python train.py --n_head=2 --norm_place="pre" --tie_embeddings=true --schedule="wsd" --final_lr_fraction=0.0 --dataset="wikipedia_en"
Each number is 50 + 15 x the weight over its row's rms, rounded and kept within 0 to 99. Layers, rows and columns count from 0. The size before them is the row's rms in percent of the matrix's.

# layer 14 MLP up, 1280x256, rms 0.0835, rows 148-175, columns 0-127
091:73 57 23 48 37 41 45 19 48 48 42 57 54 48 65 33 80 41 06 48 77 41 52 34 59 34 64 61 19 53 57 40 43 39 26 41 52 40 50 46 60 45 71 46 67 36 29 42 40 35 31 61 75 54 66 54 40 35 70 62 65 45 52 45 25 56 38 64 50 56 28 26 36 38 35 62 52 32 54 47 32 65 19 60 60 53 53 60 64 62 29 35 56 30 72 52 36 62 83 47 45 37 55 58 38 52 69 39 75 40 20 25 55 69 20 62 69 56 31 42 42 45 49 57 47 59 48 54
101:32 54 55 65 60 65 62 31 51 38 53 63 66 34 38 57 54 35 56 55 72 48 35 70 42 51 49 61 49 66 65 55 69 57 57 59 66 44 36 64 82 73 49 54 22 26 57 63 61 61 46 48 54 24 40 52 41 35 41 53 45 60 52 61 61 30 59 59 72 70 52 44 56 24 44 61 40 17 63 55 40 53 48 48 34 55 53 30 53 67 30 32 43 41 35 20 29 68 36 56 43 51 61 29 46 32 17 51 56 73 62 43 61 43 64 56 46 57 75 27 46 39 58 38 90 36 00 46
099:82 28 59 58 61 39 49 36 69 68 45 59 48 74 48 58 26 68 51 66 50 49 51 36 30 31 40 67 37 79 67 51 27 22 21 67 53 66 57 52 40 77 77 70 58 76 53 45 50 50 72 38 56 75 57 78 23 68 54 45 46 59 30 41 46 36 66 49 69 52 71 65 53 33 38 52 56 58 48 54 43 74 38 61 56 28 39 37 38 35 56 51 71 51 48 49 48 39 51 40 41 28 55 51 27 28 41 21 69 36 58 73 45 55 59 41 54 47 55 40 59 49 62 19 69 58 56 65
106:27 56 49 49 44 62 43 47 57 53 60 77 51 50 48 17 59 49 37 57 59 62 34 48 49 64 29 65 34 51 13 34 52 93 46 32 64 53 37 65 37 49 29 37 44 66 72 63 23 70 41 34 50 52 75 59 30 98 25 63 66 52 61 61 14 41 43 33 58 66 67 39 46 56 64 57 34 44 66 49 37 56 61 58 59 46 77 51 85 39 44 36 26 38 54 51 66 75 40 60 41 63 44 85 70 56 67 32 28 34 41 45 43 59 48 70 51 56 36 66 35 45 55 36 58 48 45 66
087:40 35 45 33 27 36 33 00 65 65 49 48 54 62 25 63 56 78 32 47 38 26 50 54 40 35 16 75 56 42 56 28 74 55 63 73 50 60 61 47 68 37 48 43 36 43 38 37 40 73 62 49 74 78 84 72 47 42 44 33 51 32 36 71 61 61 40 32 60 26 52 54 34 32 22 41 52 49 69 60 56 51 60 51 61 60 56 59 38 43 55 74 65 50 45 32 45 68 56 40 60 33 68 52 75 53 54 61 47 60 39 38 60 41 66 62 43 41 56 61 42 12 19 12 80 60 43 54
106:44 29 20 57 26 59 46 48 76 35 50 51 62 45 28 14 68 41 47 74 45 27 35 52 46 50 70 41 37 81 68 54 39 39 30 57 58 95 13 56 52 45 61 36 54 48 37 21 47 49 57 71 53 35 62 49 51 74 35 12 55 89 39 41 23 12 63 65 72 68 52 47 50 48 49 39 31 42 42 48 35 41 66 52 63 69 56 40 84 47 57 38 27 46 42 57 31 61 27 51 50 49 64 46 57 49 43 50 55 38 51 59 44 67 49 49 59 54 39 52 67 40 44 51 42 47 50 80
108:35 28 55 42 51 54 47 48 50 70 23 81 56 65 59 39 45 59 19 53 54 48 41 69 60 64 42 54 50 47 59 50 40 61 49 17 53 54 54 44 59 14 77 72 57 37 55 53 35 72 32 73 55 64 27 52 17 61 56 54 42 31 26 43 62 38 41 26 77 69 69 62 39 67 57 78 37 61 40 34 33 60 36 40 34 31 59 41 48 45 58 48 59 51 33 89 42 47 39 54 57 42 48 45 44 57 54 63 42 27 50 47 63 59 58 61 49 57 34 16 53 32 48 65 64 50 70 39
091:41 37 56 46 41 46 12 49 55 44 42 67 62 68 40 61 88 58 43 96 46 37 35 50 72 62 45 66 40 57 62 36 59 41 50 40 50 64 49 51 45 61 63 38 35 43 41 37 32 55 60 81 32 53 43 68 54 32 31 53 57 35 33 76 44 25 72 34 73 91 43 38 36 66 34 58 68 35 52 46 36 51 40 39 65 60 57 51 59 49 47 54 69 36 39 54 23 62 42 39 50 49 59 44 76 22 47 65 58 44 34 46 23 48 74 58 26 42 57 18 57 41 52 47 49 34 43 27
100:54 41 12 29 60 48 26 60 33 20 30 48 76 38 35 43 45 47 50 36 57 47 47 38 43 44 80 82 27 45 42 27 39 22 55 43 70 69 35 59 59 36 38 56 47 50 36 49 52 71 63 43 53 53 67 57 20 87 70 52 33 57 68 50 39 44 73 34 67 45 31 44 43 59 51 58 49 30 71 68 68 40 41 70 53 62 57 70 61 65 62 56 35 25 71 67 23 48 52 47 63 73 41 54 86 67 18 70 68 54 55 72 54 58 55 35 49 69 68 58 33 47 60 41 53 63 11 56
090:51 30 33 29 50 65 47 71 53 40 55 89 58 67 58 37 60 76 59 46 42 10 34 51 49 69 50 61 34 54 65 54 40 72 77 39 54 75 54 57 38 73 48 38 60 33 68 45 57 48 67 47 70 29 68 47 63 21 48 62 46 41 58 58 57 35 37 40 47 55 77 53 59 58 35 51 61 24 67 62 46 70 19 72 49 27 31 61 57 45 51 51 53 37 43 54 18 53 49 52 91 46 62 54 34 55 64 33 69 75 55 35 54 38 58 30 50 48 47 51 42 30 63 67 73 63 55 36
086:36 18 43 60 54 50 33 34 39 27 64 32 42 27 46 55 62 64 42 25 65 47 47 50 56 36 63 52 34 59 41 53 48 55 55 42 58 29 40 42 49 45 46 45 38 61 48 48 33 27 34 50 20 38 62 35 57 45 10 70 76 30 46 52 57 44 48 46 69 53 37 57 62 44 16 50 57 33 43 35 68 22 45 59 72 43 62 50 58 35 79 52 49 75 57 50 60 48 47 33 61 40 56 34 65 33 91 48 70 42 60 64 47 50 62 24 47 37 52 46 50 47 50 37 60 49 44 68
103:45 44 63 55 37 24 61 47 63 38 32 70 49 54 59 08 55 66 33 81 46 69 57 46 59 64 40 48 63 51 53 65 64 55 65 47 46 35 49 33 52 59 41 53 39 19 49 32 35 50 60 48 63 61 43 61 21 50 48 68 46 45 33 43 35 46 49 48 53 51 68 79 48 58 52 79 58 37 72 46 32 16 56 39 45 41 61 00 84 67 77 41 50 49 55 67 37 66 58 41 38 33 40 50 42 50 61 34 38 77 47 41 84 31 47 47 52 38 47 72 81 53 50 54 47 21 51 12
101:51 35 39 13 37 48 21 61 67 51 23 43 50 55 67 45 49 31 78 58 25 12 16 39 49 41 45 61 66 54 26 48 55 41 59 52 58 52 36 86 55 38 58 35 45 59 84 46 56 42 56 72 55 36 49 42 39 27 68 44 54 35 39 36 42 40 51 53 62 69 57 44 61 34 63 42 42 33 68 68 71 43 77 60 30 54 46 58 71 69 53 72 23 45 74 57 53 40 32 38 37 53 75 65 52 49 60 58 39 41 73 28 45 31 57 42 41 34 52 72 42 51 22 67 43 59 65 40
108:67 42 16 66 66 39 34 37 48 55 50 55 52 43 48 36 29 40 71 62 99 74 49 77 29 71 41 56 49 59 30 51 40 57 38 38 54 30 40 40 60 64 51 20 63 30 27 69 49 80 56 67 39 90 73 40 52 57 29 58 48 38 34 46 19 60 44 55 51 17 30 45 45 33 42 50 75 46 42 63 55 33 34 49 46 38 27 39 56 31 81 32 45 46 61 57 52 63 62 34 83 31 81 47 26 46 42 51 42 40 46 58 54 25 70 37 58 64 54 51 52 27 42 58 75 42 63 45
096:62 48 52 41 80 40 36 61 59 38 35 46 72 51 50 30 57 62 38 32 61 54 66 55 46 54 55 42 53 38 43 31 83 73 59 55 65 60 66 59 25 49 51 59 50 27 47 58 48 51 41 65 40 63 61 54 39 42 56 31 61 58 47 64 34 20 47 67 30 58 53 60 62 54 46 70 28 61 52 68 45 46 51 50 67 62 54 65 53 65 90 47 66 51 63 42 56 40 55 37 71 41 32 31 69 35 26 26 82 48 42 78 60 37 33 53 39 48 42 66 44 47 48 18 29 48 38 70
099:56 34 54 75 61 45 56 46 74 59 69 29 46 50 51 68 72 52 61 79 50 40 26 55 39 26 31 43 68 58 78 26 62 59 50 34 44 75 47 26 51 29 65 37 51 24 40 28 67 57 56 34 62 53 63 73 21 16 70 44 55 50 34 36 32 32 34 40 52 54 61 30 66 26 29 52 55 56 44 56 43 43 44 39 56 58 68 56 61 47 71 86 50 63 70 91 64 62 69 62 33 63 70 47 40 39 49 37 52 45 44 54 48 52 57 46 67 40 20 54 35 66 60 35 68 55 59 53
099:46 40 39 61 37 45 32 27 40 45 33 68 85 59 34 32 26 74 55 34 42 66 40 62 46 73 46 46 74 42 82 42 59 41 63 56 82 49 55 57 56 61 30 39 78 83 52 48 32 86 67 55 49 52 65 43 41 67 19 46 13 40 45 38 38 51 57 49 46 44 51 64 55 36 77 51 46 63 48 36 29 54 53 51 58 47 36 32 51 60 39 49 48 58 57 33 70 42 40 45 46 47 59 48 49 44 50 61 49 54 62 37 40 57 73 38 36 27 39 55 79 43 56 36 32 28 50 80
102:48 33 37 48 47 57 61 46 56 53 61 75 69 68 84 51 41 51 53 49 43 47 54 43 39 49 44 76 35 66 71 32 44 48 49 44 42 61 40 29 56 48 54 35 44 64 62 65 69 61 56 05 43 47 45 49 47 40 47 42 48 54 46 75 43 58 57 31 52 68 47 61 75 78 47 46 75 29 53 43 74 76 39 48 47 80 54 27 76 50 59 69 57 56 55 39 38 44 28 26 50 60 51 64 30 52 32 53 51 43 61 42 50 42 42 51 54 48 61 38 62 48 37 63 72 57 59 39
103:48 45 40 42 32 58 54 59 42 50 40 63 37 70 55 39 59 55 52 44 36 39 26 50 81 37 53 65 15 72 49 45 35 68 36 12 62 60 54 46 47 74 52 59 49 67 41 31 61 32 81 58 47 51 34 81 43 56 78 44 54 53 12 44 44 47 26 47 59 43 41 47 50 48 39 83 48 63 67 33 58 53 39 33 57 58 59 47 55 81 30 63 44 34 37 38 49 46 85 85 59 52 62 34 40 42 41 53 60 54 65 64 62 39 52 69 25 37 30 73 76 49 31 53 68 52 44 48
096:55 28 41 27 63 45 55 37 48 49 33 55 39 49 38 29 56 61 49 40 59 28 60 62 40 11 51 47 47 50 56 66 50 44 56 31 48 59 58 45 72 54 40 46 01 24 69 66 59 50 62 63 31 63 46 42 43 51 69 26 66 81 45 48 26 46 36 74 34 54 61 41 75 60 54 46 45 56 42 48 44 49 54 64 71 60 62 30 55 50 49 58 60 47 61 52 52 62 43 52 70 76 55 47 09 66 33 54 37 37 25 76 38 49 30 40 89 40 41 57 48 61 64 32 45 51 43 40
097:46 17 46 17 22 53 56 59 35 47 49 59 52 59 46 49 71 60 54 78 84 46 37 61 43 48 58 56 70 43 55 38 37 71 37 41 69 58 31 49 50 56 67 48 49 71 38 52 52 50 68 53 37 69 62 32 28 56 29 45 84 35 47 49 62 84 17 37 57 61 47 75 76 56 39 60 31 47 54 59 64 67 57 49 68 64 70 68 46 52 61 43 19 47 65 77 51 71 81 48 54 57 58 42 30 44 51 58 70 33 69 57 61 61 45 47 41 70 60 36 49 29 36 59 30 50 50 43
101:80 54 48 44 27 49 30 47 61 51 65 57 54 72 44 44 55 42 55 38 25 44 50 78 12 45 45 61 41 90 55 60 66 87 37 52 65 32 53 39 83 31 29 38 58 61 52 55 45 52 51 38 67 69 41 46 37 28 45 53 52 80 32 34 31 58 41 48 67 68 31 61 48 42 52 65 52 48 41 33 31 62 52 77 54 72 76 35 52 47 35 62 47 68 63 47 30 38 53 47 43 37 47 56 08 60 64 35 71 37 24 76 38 60 78 58 58 34 26 71 76 46 59 58 63 41 62 38
106:51 50 59 52 77 43 61 43 69 52 11 51 52 63 43 46 76 47 57 54 61 41 60 43 47 45 52 95 69 26 51 34 44 64 47 21 37 39 32 54 47 52 59 42 20 49 25 52 51 57 59 41 74 77 29 45 20 57 62 46 20 34 48 28 49 60 16 22 52 57 86 30 81 46 21 43 64 43 56 51 49 67 48 65 35 69 36 33 68 48 68 45 20 55 59 35 45 32 57 71 60 51 59 34 61 35 54 51 47 55 71 42 64 35 41 54 36 49 26 58 59 66 50 41 58 24 58 55
090:14 37 54 41 41 61 31 67 57 56 40 50 50 42 58 44 56 35 49 66 64 34 39 65 58 48 26 47 30 67 86 41 58 59 53 44 61 56 10 44 29 53 33 49 59 64 64 53 52 16 61 39 61 41 46 57 46 73 51 57 32 60 48 48 63 26 43 65 70 61 76 52 44 52 47 58 51 52 53 70 47 29 31 77 34 19 50 41 64 43 51 60 33 59 42 16 34 47 69 55 72 63 51 77 34 33 67 52 73 60 42 63 62 20 47 54 64 43 40 43 61 61 56 08 63 70 25 47
104:76 37 55 51 21 53 59 82 42 66 40 38 63 65 34 31 11 72 33 55 56 61 39 47 34 57 66 25 49 50 18 58 35 69 43 46 51 24 38 70 41 66 45 59 51 59 70 59 33 34 51 65 52 34 56 55 33 45 33 39 58 42 37 42 39 48 47 37 63 61 55 38 46 37 41 38 67 55 52 67 52 80 42 69 61 70 48 64 21 35 67 85 40 33 58 49 50 46 35 51 37 57 56 76 44 62 61 60 40 00 56 42 32 45 71 54 33 55 53 55 62 79 37 57 46 60 59 83
100:48 68 60 45 35 56 43 92 26 55 54 51 57 54 41 42 27 68 33 90 39 42 29 41 59 46 99 35 54 49 52 40 26 50 67 00 48 64 39 50 32 27 79 15 83 41 40 49 46 89 59 68 43 36 62 60 47 83 40 16 38 49 26 61 39 31 59 63 53 42 58 61 46 21 65 50 50 70 51 51 52 61 37 42 45 63 50 52 58 32 53 45 58 41 37 49 48 33 87 32 35 49 38 48 21 59 59 57 68 32 44 45 34 58 59 42 50 54 69 44 59 50 34 33 37 40 34 57
100:36 82 33 56 48 53 47 58 52 56 68 74 53 27 36 43 54 46 34 58 40 26 68 33 47 40 52 45 53 49 46 20 20 44 54 49 68 67 49 32 39 44 61 57 31 36 55 57 35 46 41 51 31 57 22 65 39 43 09 76 42 30 41 70 31 47 34 19 48 56 48 73 54 62 26 72 69 45 69 46 51 47 66 53 38 38 83 19 59 60 48 40 46 48 28 68 31 73 42 62 38 59 45 17 56 46 27 41 69 37 53 39 72 54 95 55 51 42 75 55 79 37 50 30 69 42 31 38
107:33 64 72 47 71 61 62 59 73 67 66 64 66 57 72 56 38 40 48 44 48 43 38 51 62 51 60 48 23 63 38 33 42 59 48 35 64 13 71 79 42 76 45 52 49 45 59 47 58 35 52 72 48 59 58 43 50 58 48 31 58 34 42 48 38 45 56 54 66 99 58 62 57 37 44 28 63 61 53 77 37 45 27 88 66 66 20 49 84 50 59 60 52 52 61 48 35 49 55 40 66 39 41 31 42 36 65 39 62 43 14 72 65 50 35 70 23 44 55 50 37 70 47 10 36 56 44 72
# layer 14 MLP down (transposed), 1280x256, rms 0.0737, rows 148-174, columns 0-127
091:66 75 32 69 53 41 54 42 29 57 55 68 41 61 26 55 39 27 59 67 79 42 69 65 49 44 72 35 56 47 59 57 53 09 56 52 64 32 63 30 48 48 31 52 34 58 22 54 62 51 68 38 76 55 75 49 58 41 28 59 25 16 61 50 67 58 43 67 40 40 73 53 52 56 71 44 22 76 66 42 73 43 19 69 34 59 19 58 39 20 72 76 54 59 38 70 46 44 36 50 38 38 62 35 66 61 64 60 60 61 58 37 56 42 69 48 54 42 84 48 63 38 47 49 24 33 37 42
105:62 44 59 47 25 20 45 49 56 69 68 35 52 83 47 44 48 40 63 46 45 81 45 54 58 70 73 56 57 42 71 63 33 47 39 39 52 40 58 54 52 51 54 91 49 38 22 41 57 42 37 68 65 52 41 39 65 39 61 54 51 32 53 41 46 38 55 25 70 41 62 30 50 38 48 51 24 51 47 55 58 25 46 38 44 48 41 48 49 50 92 36 71 47 55 47 42 62 27 47 32 68 45 69 48 57 39 64 88 38 20 23 49 65 56 56 52 57 39 42 41 54 51 53 62 38 72 31
097:70 56 43 27 50 64 68 55 47 49 41 52 38 25 56 52 55 58 11 38 71 49 49 41 47 60 21 34 66 24 54 65 42 45 73 43 63 41 77 56 62 41 43 60 57 49 22 27 68 55 46 21 70 38 43 81 73 63 35 41 41 51 69 80 16 59 55 24 35 75 38 49 62 84 42 30 27 69 65 61 58 39 45 55 32 67 49 72 57 39 64 34 69 47 42 20 52 57 57 51 31 38 33 40 69 37 63 76 35 51 62 85 46 51 51 42 53 41 72 67 30 17 59 48 52 59 42 81
114:45 59 25 75 53 76 40 65 73 43 72 33 83 33 46 62 52 32 35 42 76 68 51 47 55 23 66 71 34 43 32 43 58 55 24 66 57 42 49 36 73 66 65 67 46 43 48 55 43 54 53 40 34 44 69 57 35 42 47 36 37 60 87 50 86 39 46 40 64 52 65 65 62 58 58 52 41 53 62 45 67 46 44 33 59 41 47 48 44 68 40 52 42 51 43 68 54 56 64 41 48 57 64 66 41 60 38 69 49 50 42 70 41 55 46 54 38 44 18 81 54 31 58 54 53 42 50 67
086:61 62 73 55 61 64 60 63 35 31 33 35 58 44 72 34 35 39 61 40 61 73 64 51 29 78 71 44 60 56 60 83 10 24 48 72 42 53 36 70 29 49 43 55 58 76 68 68 69 38 27 37 29 34 31 54 48 54 42 38 70 51 39 41 42 38 39 60 65 63 48 34 52 65 67 73 35 57 43 58 56 37 40 42 43 39 46 47 39 72 41 42 54 49 68 49 62 63 32 57 51 47 34 45 52 64 28 25 45 54 24 63 38 52 26 59 43 61 62 54 43 67 49 52 25 40 33 52
115:27 26 82 41 45 33 49 44 55 63 53 60 37 57 70 54 32 25 42 51 35 50 38 38 54 46 16 23 58 63 38 30 47 50 61 26 61 57 57 74 62 34 63 52 55 48 34 56 34 59 31 47 65 65 66 38 40 49 40 57 57 48 22 44 46 79 64 40 63 43 57 58 28 43 68 59 67 54 65 54 63 57 48 43 38 60 54 46 40 33 45 48 52 40 36 57 64 50 68 25 29 46 70 84 43 58 50 44 49 77 35 31 29 61 49 42 80 35 58 43 17 38 75 48 59 63 46 44
111:49 57 48 43 58 41 42 39 65 44 51 43 47 41 51 35 52 53 61 40 68 67 83 72 59 51 27 45 54 70 58 39 46 54 28 05 58 50 75 32 50 34 36 30 46 63 68 44 46 52 59 64 34 51 26 62 77 63 63 50 33 35 40 35 55 67 50 61 62 99 30 42 52 62 59 55 31 26 50 38 65 31 50 36 67 31 77 54 50 93 52 42 49 63 43 27 16 49 33 36 43 46 61 57 88 60 33 34 62 60 24 63 64 54 67 32 52 33 71 43 47 41 61 51 50 49 44 42
089:35 59 45 66 50 57 61 64 59 60 65 52 44 47 40 42 61 54 44 52 55 41 61 32 57 33 54 31 47 45 73 53 53 47 73 60 64 87 44 52 36 44 62 47 50 39 25 47 54 70 36 54 37 70 49 43 46 58 47 48 63 41 44 47 54 31 50 34 57 74 32 40 50 72 17 58 00 37 58 70 57 33 49 52 68 55 41 84 00 36 74 38 56 42 61 50 64 64 69 39 38 35 54 64 58 36 32 79 49 61 87 65 16 66 63 36 71 52 46 51 47 51 65 56 27 65 29 72
095:63 72 24 48 69 72 70 63 51 31 46 31 26 42 75 13 69 73 53 28 55 55 50 61 75 39 58 43 49 48 88 43 22 42 63 46 38 40 70 41 65 30 39 48 40 50 32 57 71 41 35 62 43 48 67 54 73 61 54 46 62 60 47 51 44 59 39 35 45 38 70 41 49 48 42 30 22 36 59 59 44 34 76 15 66 49 58 26 54 50 33 46 45 35 54 43 65 51 63 34 37 30 58 62 37 46 65 44 34 27 31 54 44 39 47 63 32 27 52 41 47 38 52 18 70 31 57 37
088:57 51 54 31 64 48 48 58 49 43 58 59 47 68 56 41 33 63 50 41 59 52 51 25 76 51 64 51 42 54 70 49 76 34 52 45 24 46 77 49 29 56 46 57 51 62 56 20 54 38 44 40 79 42 59 57 62 19 59 50 61 46 34 24 47 45 38 41 40 53 46 60 51 22 47 64 57 32 43 48 72 38 43 20 31 62 34 42 83 99 38 67 45 50 41 62 68 69 49 43 36 42 17 89 53 55 57 38 50 47 36 35 37 66 23 61 51 46 61 11 80 49 50 53 45 28 42 60
077:24 62 57 44 38 55 49 31 52 53 48 45 00 64 53 59 35 30 69 53 26 50 33 32 62 62 42 46 68 43 51 49 79 50 46 50 43 45 71 54 46 57 53 42 37 63 69 60 44 67 45 70 55 44 77 66 74 43 65 42 63 53 24 53 68 64 59 65 34 59 55 27 46 65 56 34 53 71 45 78 51 58 60 48 56 53 22 23 49 47 47 41 30 39 42 74 40 59 77 71 54 51 61 83 45 71 40 49 32 36 59 65 37 68 30 65 38 27 61 74 50 56 58 83 42 35 64 26
106:73 42 59 33 57 23 53 38 60 37 35 36 61 71 45 38 43 48 17 62 47 42 37 18 60 33 58 36 48 67 44 39 42 35 41 21 47 47 20 38 78 40 74 43 60 74 53 45 71 69 45 42 38 47 48 32 58 62 49 67 52 43 79 39 58 65 46 65 31 63 48 47 59 47 56 29 63 34 42 49 32 42 44 22 67 99 26 48 47 49 38 18 36 48 42 57 47 64 58 39 17 62 43 57 41 58 76 22 50 71 60 50 76 50 66 60 43 55 31 44 39 39 73 43 53 32 62 85
096:64 69 26 55 47 43 73 77 20 61 46 64 60 34 39 31 72 54 31 39 37 42 43 56 54 46 27 38 46 63 65 72 61 58 62 49 42 28 51 35 28 31 42 41 38 67 39 33 60 34 53 45 49 46 73 37 51 55 57 35 66 69 63 68 51 44 49 46 33 55 65 65 74 49 48 63 37 63 63 38 57 56 73 63 54 32 45 85 32 22 64 58 36 44 54 47 64 49 65 58 45 17 46 49 38 48 36 65 35 24 61 60 47 45 47 23 31 34 16 55 50 54 49 58 58 13 40 54
107:39 52 35 58 49 26 52 34 53 31 53 32 58 45 24 68 55 51 30 55 49 38 44 60 67 65 76 57 53 67 62 34 84 23 37 80 40 53 31 57 62 39 16 49 43 42 43 81 59 29 77 24 64 78 53 51 51 54 36 35 71 42 67 70 50 20 38 69 56 66 64 45 36 41 44 33 71 42 57 68 58 65 45 87 53 64 86 34 63 35 42 76 50 61 37 63 36 37 44 50 51 11 47 49 27 48 92 38 45 46 34 25 44 43 45 63 61 58 44 18 58 34 71 63 77 65 46 43
086:60 76 29 33 26 55 43 29 49 49 38 47 42 44 50 38 40 25 63 83 56 38 60 46 32 51 25 27 58 68 51 70 25 74 56 48 64 40 54 19 62 35 63 52 42 63 37 28 40 54 46 52 40 47 48 61 57 71 35 46 52 55 57 52 34 59 44 49 38 61 74 35 51 60 17 39 61 55 35 34 53 44 71 42 39 19 18 55 46 63 59 30 37 57 36 46 58 65 78 70 33 48 68 55 42 41 55 26 80 48 35 46 72 27 42 47 77 24 72 41 53 51 59 64 37 72 41 45
093:68 39 48 52 41 60 52 43 38 47 27 59 34 47 49 39 70 67 56 70 61 18 52 30 46 41 37 31 40 53 72 59 35 58 48 72 46 60 73 47 45 36 48 56 43 48 61 34 66 53 50 50 65 29 42 35 34 47 47 71 20 70 44 69 26 66 40 78 53 57 70 54 34 56 68 57 50 56 20 64 37 49 44 43 40 47 54 43 41 46 61 15 34 63 44 37 31 66 56 68 21 40 57 72 41 23 50 76 50 76 63 41 63 49 53 58 58 44 61 37 39 38 79 24 39 77 53 63
109:61 71 41 63 63 72 60 72 53 57 64 44 46 43 73 59 70 42 68 68 54 33 49 21 45 36 52 59 24 64 25 40 54 47 36 35 12 32 54 41 43 37 52 44 28 41 33 56 51 25 50 37 77 60 37 45 60 29 78 55 66 62 47 57 56 57 44 46 70 67 49 37 55 54 27 73 38 36 66 53 65 52 60 52 38 58 66 75 55 43 48 50 53 35 46 58 48 66 51 69 67 51 34 42 52 53 36 68 67 46 39 56 60 54 45 77 60 63 47 36 19 68 21 54 83 73 35 41
097:45 63 58 31 40 39 74 58 27 49 46 36 32 52 61 50 59 46 56 42 83 50 54 30 40 50 75 32 72 42 50 09 38 41 32 42 63 67 34 57 30 55 40 36 40 48 72 75 59 69 57 47 86 57 55 73 69 51 72 58 78 51 51 86 64 52 54 51 46 54 40 55 52 37 50 46 62 33 42 78 40 38 18 58 59 34 27 74 32 29 62 28 37 39 40 54 59 57 75 55 29 41 33 64 58 45 52 20 34 65 25 67 70 54 52 78 23 60 59 49 42 56 37 39 67 72 56 16
109:41 21 64 54 44 68 29 31 38 44 57 65 91 62 56 39 43 27 62 36 63 45 22 59 51 28 58 68 71 45 57 58 35 65 73 51 53 36 70 42 47 50 66 43 44 32 41 53 22 49 61 63 49 37 61 76 56 54 63 49 19 57 51 42 13 79 37 68 69 45 76 62 77 30 55 57 58 43 54 47 60 52 51 26 61 56 67 51 45 42 51 34 50 34 63 52 31 58 32 32 79 60 39 89 55 85 47 43 62 48 27 60 67 38 39 65 60 50 36 16 50 59 32 62 30 38 64 59
090:34 74 70 59 52 15 63 46 66 41 47 53 44 58 54 72 52 48 57 40 25 74 29 39 91 80 48 52 33 31 57 32 56 53 40 71 50 83 21 75 35 59 44 47 59 58 46 45 47 55 44 59 52 45 56 73 81 51 43 50 51 63 50 45 79 66 52 55 61 42 68 47 41 34 59 60 28 58 45 34 45 48 46 69 46 62 69 82 45 29 52 38 62 37 56 36 61 15 59 36 59 58 47 21 12 46 52 35 44 55 56 18 50 55 61 37 50 72 23 71 62 41 25 60 56 45 58 53
092:34 55 68 55 70 49 58 69 56 53 45 52 42 58 74 45 34 43 40 50 31 59 44 40 66 49 23 34 36 50 32 55 66 27 33 39 49 45 55 52 42 47 58 50 56 64 10 67 61 49 54 61 43 41 55 57 42 34 46 69 39 64 49 27 47 57 60 33 38 46 41 51 37 96 39 53 44 67 26 59 64 68 28 42 48 58 43 53 18 47 56 33 47 45 32 42 56 40 38 51 58 28 29 45 61 68 46 23 54 40 14 33 45 42 47 20 51 61 48 67 10 50 29 34 56 71 50 24
099:48 59 53 62 29 72 37 36 36 23 49 66 36 57 74 38 67 68 42 45 51 66 60 45 72 37 48 16 36 39 75 43 55 50 53 63 52 47 51 46 50 49 65 51 32 39 72 64 35 63 10 61 50 56 38 77 48 52 62 51 53 42 41 72 40 78 54 24 50 66 49 63 54 54 68 55 41 26 37 57 28 30 53 24 45 34 44 25 21 56 61 32 57 55 72 37 49 47 72 82 40 55 36 54 57 63 37 37 70 62 61 53 52 48 56 29 62 43 56 46 47 47 48 49 65 58 38 44
109:12 45 62 47 67 73 52 45 49 53 45 62 45 29 48 45 35 70 51 65 49 66 62 31 64 56 49 79 49 44 47 50 20 45 44 60 37 36 36 25 80 51 62 59 41 56 45 53 55 29 61 72 43 36 21 60 41 69 44 41 46 60 39 46 20 73 37 23 17 33 58 34 35 39 45 44 48 56 68 33 44 40 43 69 57 54 43 33 44 30 74 42 44 36 61 52 47 52 71 72 61 38 44 73 43 50 45 78 58 42 39 54 67 73 58 84 45 54 54 20 48 67 44 44 77 61 77 59
093:99 33 49 42 59 38 35 40 68 71 37 58 56 57 26 66 42 77 49 39 64 52 43 56 51 64 61 56 58 56 31 50 56 66 58 31 51 40 47 37 60 56 51 41 46 34 46 43 49 28 18 41 42 47 62 38 52 41 37 70 55 22 77 42 31 48 56 24 61 32 46 55 57 28 67 36 53 47 53 54 47 40 52 28 71 60 58 55 20 59 43 61 47 47 45 35 71 70 78 72 23 57 26 12 67 40 35 55 55 47 65 38 38 41 45 45 46 11 25 55 32 59 76 66 42 51 69 29
123:59 33 39 57 50 50 69 56 59 32 31 68 73 72 26 61 36 40 29 36 45 12 36 37 43 45 79 23 51 52 55 48 49 77 75 49 62 58 40 19 47 62 47 54 60 65 53 39 36 45 48 47 70 53 51 45 35 56 46 36 55 38 08 69 64 55 63 61 66 25 59 75 49 53 71 43 53 36 59 73 48 44 61 33 52 79 46 73 54 37 36 72 46 43 65 65 43 53 64 59 48 70 24 58 57 47 70 54 46 50 53 46 48 69 79 39 53 84 72 48 69 35 53 78 59 54 53 48
103:46 45 38 94 48 47 30 43 56 62 51 50 49 50 65 43 57 47 57 26 66 41 47 22 28 64 41 64 13 52 67 48 40 52 66 45 62 71 37 53 54 28 22 41 51 62 48 45 65 68 52 38 59 38 32 64 36 68 43 46 89 43 60 51 40 63 42 86 81 53 69 37 54 64 73 74 82 57 79 51 35 15 24 60 25 33 46 46 19 49 31 80 57 72 70 73 39 47 35 58 63 48 41 57 36 56 57 46 35 39 36 49 60 48 20 30 81 46 55 46 52 37 80 29 65 37 53 53
093:46 41 60 42 77 59 25 62 59 64 44 51 55 43 54 45 32 39 12 14 36 49 51 50 66 62 34 31 56 43 69 51 85 19 63 64 41 20 62 72 29 25 49 40 35 82 55 64 63 64 47 71 58 71 68 44 60 64 63 50 32 58 70 59 57 83 60 49 30 45 33 37 61 59 53 24 35 65 33 64 50 63 27 41 54 54 67 67 40 17 58 52 66 43 41 58 50 54 38 59 44 59 64 43 33 45 32 46 60 43 54 82 39 51 54 45 41 47 39 29 34 46 24 60 25 74 77 55